{
  "num_attention_heads": 2,
  "vocab_size": 512,
  "rope_fraction": 1.0,
  "bias": "none",
  "tie_word_embeddings": true,
  "init_std_up": 0.0803,
  "learning_rate": 0.00837,
  "weight_decay": 0.0,
  "lr_head": 0.0101,
  "decay_fraction": 1.0,
  "batch_tokens": 32768,
  "max_seq_len": 1024
}
Each number is 500 + 40 x the weight over its row's rms, rounded and kept within 0 to 999. Layers, rows and columns count from 0. Numbers have three digits each. The size before them is the row's rms in percent of the matrix's.

# layer 3 MLP up, 512x128, rms 0.0804, rows 265-315, columns 0-127
098:483478496479570505443502416416479439510513508510553541501520532458539455437539531476469503510522534534470507449419555498459466492460472491496523488528534522504577508480441522527425487587523495454527430449452566551502472512458493573555505485550517495495478442502509494456505436448400506490509504564524509571479530483470505531422537538520516550521498505485446544537449416455549547502556
099:588475499458463407447502575463574518437471467548480472488479494449521431460460540505515549475497459504496536478531561558487532478458488517439555499444554497486559508516505554504409505506507443459553518445451481516509516529491423498426551538539439524562512511483532531449443450507532451474504522466470484385530506507466559504563497548484547516431502448461481475462485483512496527485523
109:537477578553481524583544541452491459493521480531455483519494560467516483516489498496447528467496533477481462467484563493505445493544428449496465530484452438475444484465467496460470512513540456443575503503449570513468401574448576473454467416456522543523518467496566514545471442597512502472456541435599465517519516492505531514504523529514539471454531490440485509472549482528459535539490
089:461564496506445518563527458512454559503489467522482496479437436512481489478468465490487520575427457568561420494405481510503506478442564461526485470540487539535538476487447461476464522412539544450461522496534462502493494428529555510515500501559512567512508511411441554479532504477490562541539486533494521584530436504490561491447578487505548571515440527510471521511461484475505549517452
105:568462604510441480492498531531464517487582514475504497503480519511528487476492499559496519492537504476437548516529486533492481496483434473537566535503433474453456475472545503482488383444500439526558509470493501466493540442509457477488528480543504521479506439545376481469501492497539508578518558525496548481542490507520574470455513590483512606499512463477542527525591488471494531427552
107:483483606536488510514544450474557562476440500471563507430471477503478548526478570491530412627506480537508460492438494525499508502474478542499515494433482464510497580487540491490446509499454467429546551461643495507517510500526486527484512527549589464508520504472537443540479506551481506450527552487518462440505510513512471464500456475477515515462549569549512486500493504531510527589460
106:450511523489482454547457545500509611516527472503529540506441409551471479482488484462560550529481526550463436523527547425430526457452448505466515549500493504503485460480448537496421494474515479475472447470537514528524454532473415417561473482521510469498420529488531467563465520510496521433499450493478479488478555538560498509473458469506468528550523507490484486496536378514561463586529
100:474531500458480511481441498444566555563547485497512540499468473408492513501447527584527513507511561490527419482542523433564464512558490478524527483539547523504463503511431497514431556515494461506422561493556523516549508579522555481467549499498429500500496532474506485474507507454453527451478531534470508535469573474534418470459570463536499526480420527557469437540478458477568513476573
098:504557551503525491462536395441407538488472439487503571460483575467511569506459531542462529503481566504453483448572443540530446536509523544477526502452479414490559486485510466484514514508445502487496504516435474425466444484513453500533447435510475562500445492436547489522491473525520505548465567442527485507487496446471484577498519522493495524494497503446572510494549590463506470554451
105:558505485448475496498424512505494493476510520498484412474486499570547524469529550489544536508497533504546510547501524498543506553509541511457578521528601462503582501559512513432496511452482505479489538477496536531396468495492566503547487400551542465514535562543553506536526515534437429431481492441508527457529457474443413456467491465427487476501451482451518459522550514425533486493515
107:463515494456551531559520480459502515395469476491503541452437474517523464497469456452520478546456450503514496506538520509545471520478546559586603471583488492607491551451479482497497513499445508490466519459480504435527413512470533472492483444498572469508430524476441468475529521523522538522450379520472517537480528466532493466500566515514447503452443527505481466549575502530538509526546
106:505548521519475513538505542501478519486563558507482547536474478518455480527484474514573480565456543483536533527484449501465488536474540426471421504450527469436493513520494514494568508593432513501488490402483530461445452506511579542528477444473497542524531467505416502515456462453611564491480547535488480478564508499489502572562433545521535468515566471552495457460486533453558546463479
100:551492594528464486538459455521498497535472478538625608534493493454552456512548429586487486529569506494443481473500485506493505530489400573474582532542465525548489466494530513462523459501527439554471447510518468447492504511508422483537461480455481475440472491494492487502503550471536494509591484511528563498505503534507527497489509501370495504483434478482521441506522481453509473517501
101:555584493508523467544539550513494452539568537471591568468473424463540484512498527492456509505535563503509515526522480476518546535526451470435485514467541472468512442517549475493458478568510488438492510503475547459487431508436468483588523500490532545525508506429398478452415532518521519370541504520526506446513559487526497494474507528492517506477521537478531575491526521486467588468546
106:465535522470495489484511481443488522481507566470517470609481473475568511486498482517514556547512490471536454566505492541485507475476497455510457438453513493449473454485542579541490476528544518511526411484455599502535528543411547479535499529505616540528433547475520481550526471512490488473475456538534582487486561431500520510568475483520546439485522544486467477537457556469478584526563
101:528492534414562500532601517517554519502532526490483502523491483565538463502524466443481466503480498516505453463507497482454495486519526516491469503442566440476478482512472519537529501518501496449519525524503553482517521506512394513391573483548480473480562493522474597526384508535498584428546489477536465489499507469530464442537478513447577493515531567550461479480558466508438486593495
092:485473434526484516463481495528478447469483494530554558470550541530559409509499457558529449493524473483524519439489534524445436504516455577490491513484614495503460491528521480478501490532449551412533534463497504533529443437544438548449385466471492539559481533470486483490553481456517468530431496484450469421470531497460509473521499511496449482563519544450501430470454457511529448563489
097:540517421401434460548534526457530487430526515503402490482445532506489407491502531438515487517533509543526536463474541503497486512473625475530485481524506456501543496446460472431514519480500501470485476483507511532502486459457501566540465532487460537554433572498468448533548510601441523563468484522569475506493568515466459490495497537551487555519488512512481450449504525543423491559485
107:525554528531529486504462491536477450486491584530437513579464516610491447558436489490485541462537557367496519569572482545522512461508477522499536534518522520498512463572494505508509455479546517512537498491448522566473483478470472492533497470490588583443473513516494512572526536492547464514489483516503496557479528467463489544430520540468518487418501537447595512515471528459490543565490
098:503521527471493572546603474485477463502511464587452531499513550524493545490458513535540475508462565463477509450578496518483518507524499503448554530545508528514503535532484550464517420423578496530505473506518478522568504543418463459541491505517489461511518447490544440534612516598562477522583474513533520517443520459497547473458555496543497522486489487486474422435531518461520489526579
110:522514518440537516547553523499503492486476410487462507424468550543459501586501489483504553505528580554521501514521499477486566507489482487462495573513523533539515510551591471578499499591431487524519458489483487551479555489562530508477545493582464483458480530479476577512436504527527521446470467504570512443493540520468503446440579503541526573412488552469490507471466550489473434532505
107:422514446474420547586516525540508455433535497574488489507462454478487455495496531491468500497472509526475466449450469501546553482479471491508511486513546473486530482465562410570536527524457517506502456527580478517482569484452479491376521536515569584569555454479458522458546482494412430502539499497523515472507484494495478448516464460463508417491450477481498479459471465444521453539529
109:559478483480454485449483425503501536521457492502515429510457511531423455536463520573484509471469561517546438556532455506543539510574551497521503555543492412513454507461482538564510465586497495405489478510497493494446474594507467371487507528521541458479543516513555513456496451531535453515516499464450477484473469555494565441505466527485475514477493434520474550494416458478479471478501
106:514436466510486530511495546479445458542542500492511442538407503549442430521501558478526565505484482527464482531463517508491445492452566457532499433481506506578476514444488515497516513560508499529544482506506507518535518464518582504466549548543525561445475469449506545573511583529512571504410453548518424430552515533527451553459542467460543438489450521513477510533466521469513525517405
102:549540477448478449486543509506493498377487568610476510464547576517479517461500489523552527534452492483518609452471542485505506474534479525461474503419499476459487540572396472430466534483444512545494511505544517525518546531456499474536501482463461543509431466494534479528462551465514488487416567483510443552534455516488439508452515518525452536416487509494537456479533525526528513501529
099:483535535549511516578491481480440473550537496512423510480538451503473408473530459498502495446440489548494523525494562502519473530534538549490546572536531503494541525507482494509468495496532522517468502501480444564495495466561580540507524491533511506517528561485522569579498490529430414509483519493470560468537452541539548477435529467521547536500469631553482495434432423567554485473523
102:495578511491551445545524531503490512417540451461524578416480499500534503554453543480536467490511473482469497516504539485441505415493550518522547529463509542485479520489523458474462518511428466575517520527548407503535554510459560459491512512497556459483490528525476482535432446553478528446487495623596537518514521530474518446483530470511485550500564507535570561425435509511498523518513
095:506466473546499542456432548520478577444424502470505522503491548543511605446435506461503633522525498543462494558503581518513453481467548483517456497516405473494475519469526499465558559512500448535512525467493513369471437496458495482460574548545516514526444520518462470494497541493533486519469493521478536541448518480511449496514543515457498497501509526472490491468563414510484454447488
097:450484558467578571469499519408463494486478533508515477530488511449471533521537585463509533474515443508512553523498487539505413533503553508446567470542502531516497447526441469420474442527492502516572587484544490548518527531466542444493546559452507451474482566501489476428508516465545527449541521466504497490488512579410567390499514490487457491527499538556548504492522534497521507446496
100:514490518528454524526466469518485518508471493497474483472486489435505497457525522500545450508446527458487501488424555426526481516506473441446476417476509518465508528482432518529527536441486501503575561493525530526431556499484529427457461502531458526537497527528498494490538601469519428504504555573442576552476519460405498475487496478446485421505566563494409541543395493481516503448516
102:551549550452486464513465512470546629513500504447507487541601493480501493526490508459498567505510497517448519490551457490487498456443477492514432501447450466501532491435513460486506491515456493525503478440509443515470521539542559578548556511570549484537479490565500517476545440490534488502447522578519526528504508523517483573487481547550491557498576497500597471501455429444439520435565
099:475631471477531487499490490491517517499596533507481446513519465516566431503494509507567457508491530492517510560511487523533459493521505510463527468554539559509454508563475490526545505468488474517562472475535429464476560546533516530428575585601561503560485436515455507480545476472462474563506482538541532530517485529435488523460484538553484529401561532527508522541525552521577496517530
099:603510478488501531544464537502574472566599497563533448476516438605541524479482520558488447473473511476503577469491539489487511533530488568467450525435410413479540502490461556488495477528528454491486511552514476501481521444483484412496500448518532453577531492482483513548454520478477497517491537454544451508467524531514501526453551461480567493517504438540527468534573469490453563530491
096:458428541465533551551441495547503414474510464452439546506573545512523495505521494551547530498499546412499498479444432451531557503464455597515568500529457519496509573428491503454552475560571438463517486529461543473515493444525544521486539493511435409513481508544522600511475503471469540516504444496498521496454504494501485479537482566437469515516481470522505469499494421525513519444528
095:569540504439479507536546482472515535445530419430485521520524521529584476551444524547467526436475542522441514532488517461519495498612522491509519482506549431555492425407461547561459447499477545467551504490456509516418554512470507437627452505530526511568455504483484501471525440486467478459548537458476485463508446524481537518544533494528516464509516495518484519469538509438539518512518
101:525503530516500550503443477439457435596499441502431490481480523498454514447525497555505468458542487530497491407537541513460527430498489552445529502499520468508497494489557453406461451472480439485530575531521560591522577519529482588559462501480527480458463440496489540501519491534465562465523438496552496442545530476503482438454421489508478494461514536451445503450477559513464489524518
103:507507453511557478507383467498485518469430499461518479465447559457476469504529545445449504512425493510528503524463521437538521486495516587443443600454559454482435511495431474522495558538578498486560461516506485442453468514533536486548473456485446470478501467514559464512482467532484556522474527525504579472486569517560546539528547541468491450490478498492430507545537398511505505499520
082:516402457504461520453501528490541380510505533531530534470564510559533480563473530536491479515567505494525521588497554488510517439490492545489483504493510532498450467520486540488447541570405462446473515474520509417530500522488545535453493496472507540504498471483492526510566531515481507467452601446539531563458529426481441528466439468532538482490438487401569512495503442510498507444527
095:529499484486539441546511542462520386499495544494531564442509461526470560422498490527535486464486463489486527467545564476438488427459569508468534554441499474528435532493501501479434549470550562461495490475576551519523459467544505558462476497484475481467547501518481462478558481505420481515417512457430567432516448490501509447556495487456434469486481496497549442559497444514481444506529
105:504517573561447473542527524491537470543503523493474580534507548468520463551509569478488567490508491502456524463447504514584529531537474552549472467501463574527483527468514490490581564484573410433517480581501497509540474465545476593506472484452428504542435551533519513454493539453521479461500496503466503455470522472507583596443519525503508506543480511529551451511476523547498488490416
096:521507519546528439510497525477460502516518543554531495559500511574490420469443551465547513528460513491537476562492443494532531529504484490478499440458498454426559425434504478424533489515472441416513505458483522516435566449457452490479572470455494510490429546533476479492483466446501496475442514525499505574540470488447427539517443493455538508499423413460518493481521529451555509429555
092:541526443466529587448437507479485490545477494528434482504494526516501486493479553509488485514454587480528496475479564436453457459427424537485548484557467473555495458534465591514456472551532452544529526420513542557541522485452532482504597533480587481492440509496497511461453500442434527495509460562549545487462434496522526526493496507452473435532486444501497461470486435526464539546471
111:514530541570448473395497533531550520482519488478451439516439508496485452500414458518500549426460490533559501529553471547522435528475489546487435470490548527490518514475460452527493462521538457570527516495495449512560488500398531509498513469520446563491460448457521484488510506489459474508418485477519487549387498521434409462515552520458522443427539486481497493447458476490488535475545
098:482495466447441474485537480527512469510524460569461488589450496522493505495540500489546510608473488512533485539534556516502416494411517445476515563442565497537456478530484442418452568420477574492474484460533511525464536518506545430587488538514496518525450531514483596496504522507447470501420531507518527513545502475475513523532508471571498432433463475525479504459485547455478526466535
112:476454574501464450522463429466476514501485480519492437477494508477481471544504439460558535545485530500496569551544465534493490405542471548483466490463531495488447508459494531472475527509562428513489501484526475476573462508460473468521493481478501480529468508577462558601565514521501504469477515491500512494531460480490508551463488426530590524534496450540468506517587611489530546398407
103:508559447515493499482509471394548536497469490504431485523458465506438447523489526531503523487587503529445498453553517596449566590557465498473565480475538511499537455544478475410509536507518480576480522521470431498513512525487560482551493484432510484381530491480528516518499482507487593541560445471515511507470509438492541486556457558514499450544502487480508440521534491515550475517454
093:482544490450547577467449508489481495584503465531579520494436536539465446549513438497487482471526436507538483577460475505445539566540519490488527465489482552522459543465445515522537484553526520528533539517468450514509569565545503535516546477456557569519477457495483454570576521462486498491461520554460500537534571450563485546548485475515432445432487433514513490551493517535482570546459
097:514468577505506467496479581504473591469473526532470497478569484493505488480471479560499515428502490502525520469507450549475469513502552488451486486520507476462566429566457503473538488398452507513495513495481505556477514557563513441443479451488456482497483552560459520425505536416447490495476541547500558448499410485587439528551468463578483490510508432486541492518511597512464518485452
092:493501496469488510576498448526480392478474458427524462475544451468504515472457469541507536391504482511492499527502475572508508554506499472441498412497388487504477462517550591501582426502495497510512571487507483507438507549570494477537537467487442527446503474491495575507457563473461495526462505480444562446499560539488514500498541482457496514426537519474547514553510513445462440514529
100:527573476509461495451520455549505543442481513538527446489595540501524496519506528539471481553519461472536472488529487524483569464545517599499529537536526498460481476442499487473505506486477487513489487582388530522442522461531484512452437498438585539457377528463526445476495480506454530576517530486513553535490469471513492432458484602564436540470488470500511430502514463467489515500496
112:554501463529507523489453418554501506519517544452505482488502441584505546488488498553504444489564463515472522461484484456578492446491439512537434504482617489595510509618521502451563507490463495537543493475531524543491489488473506484534458490447511540493502591534543496524513502462453510514472538429500545527610509576493496524497504509576508523481474550473473526545490539474570540457456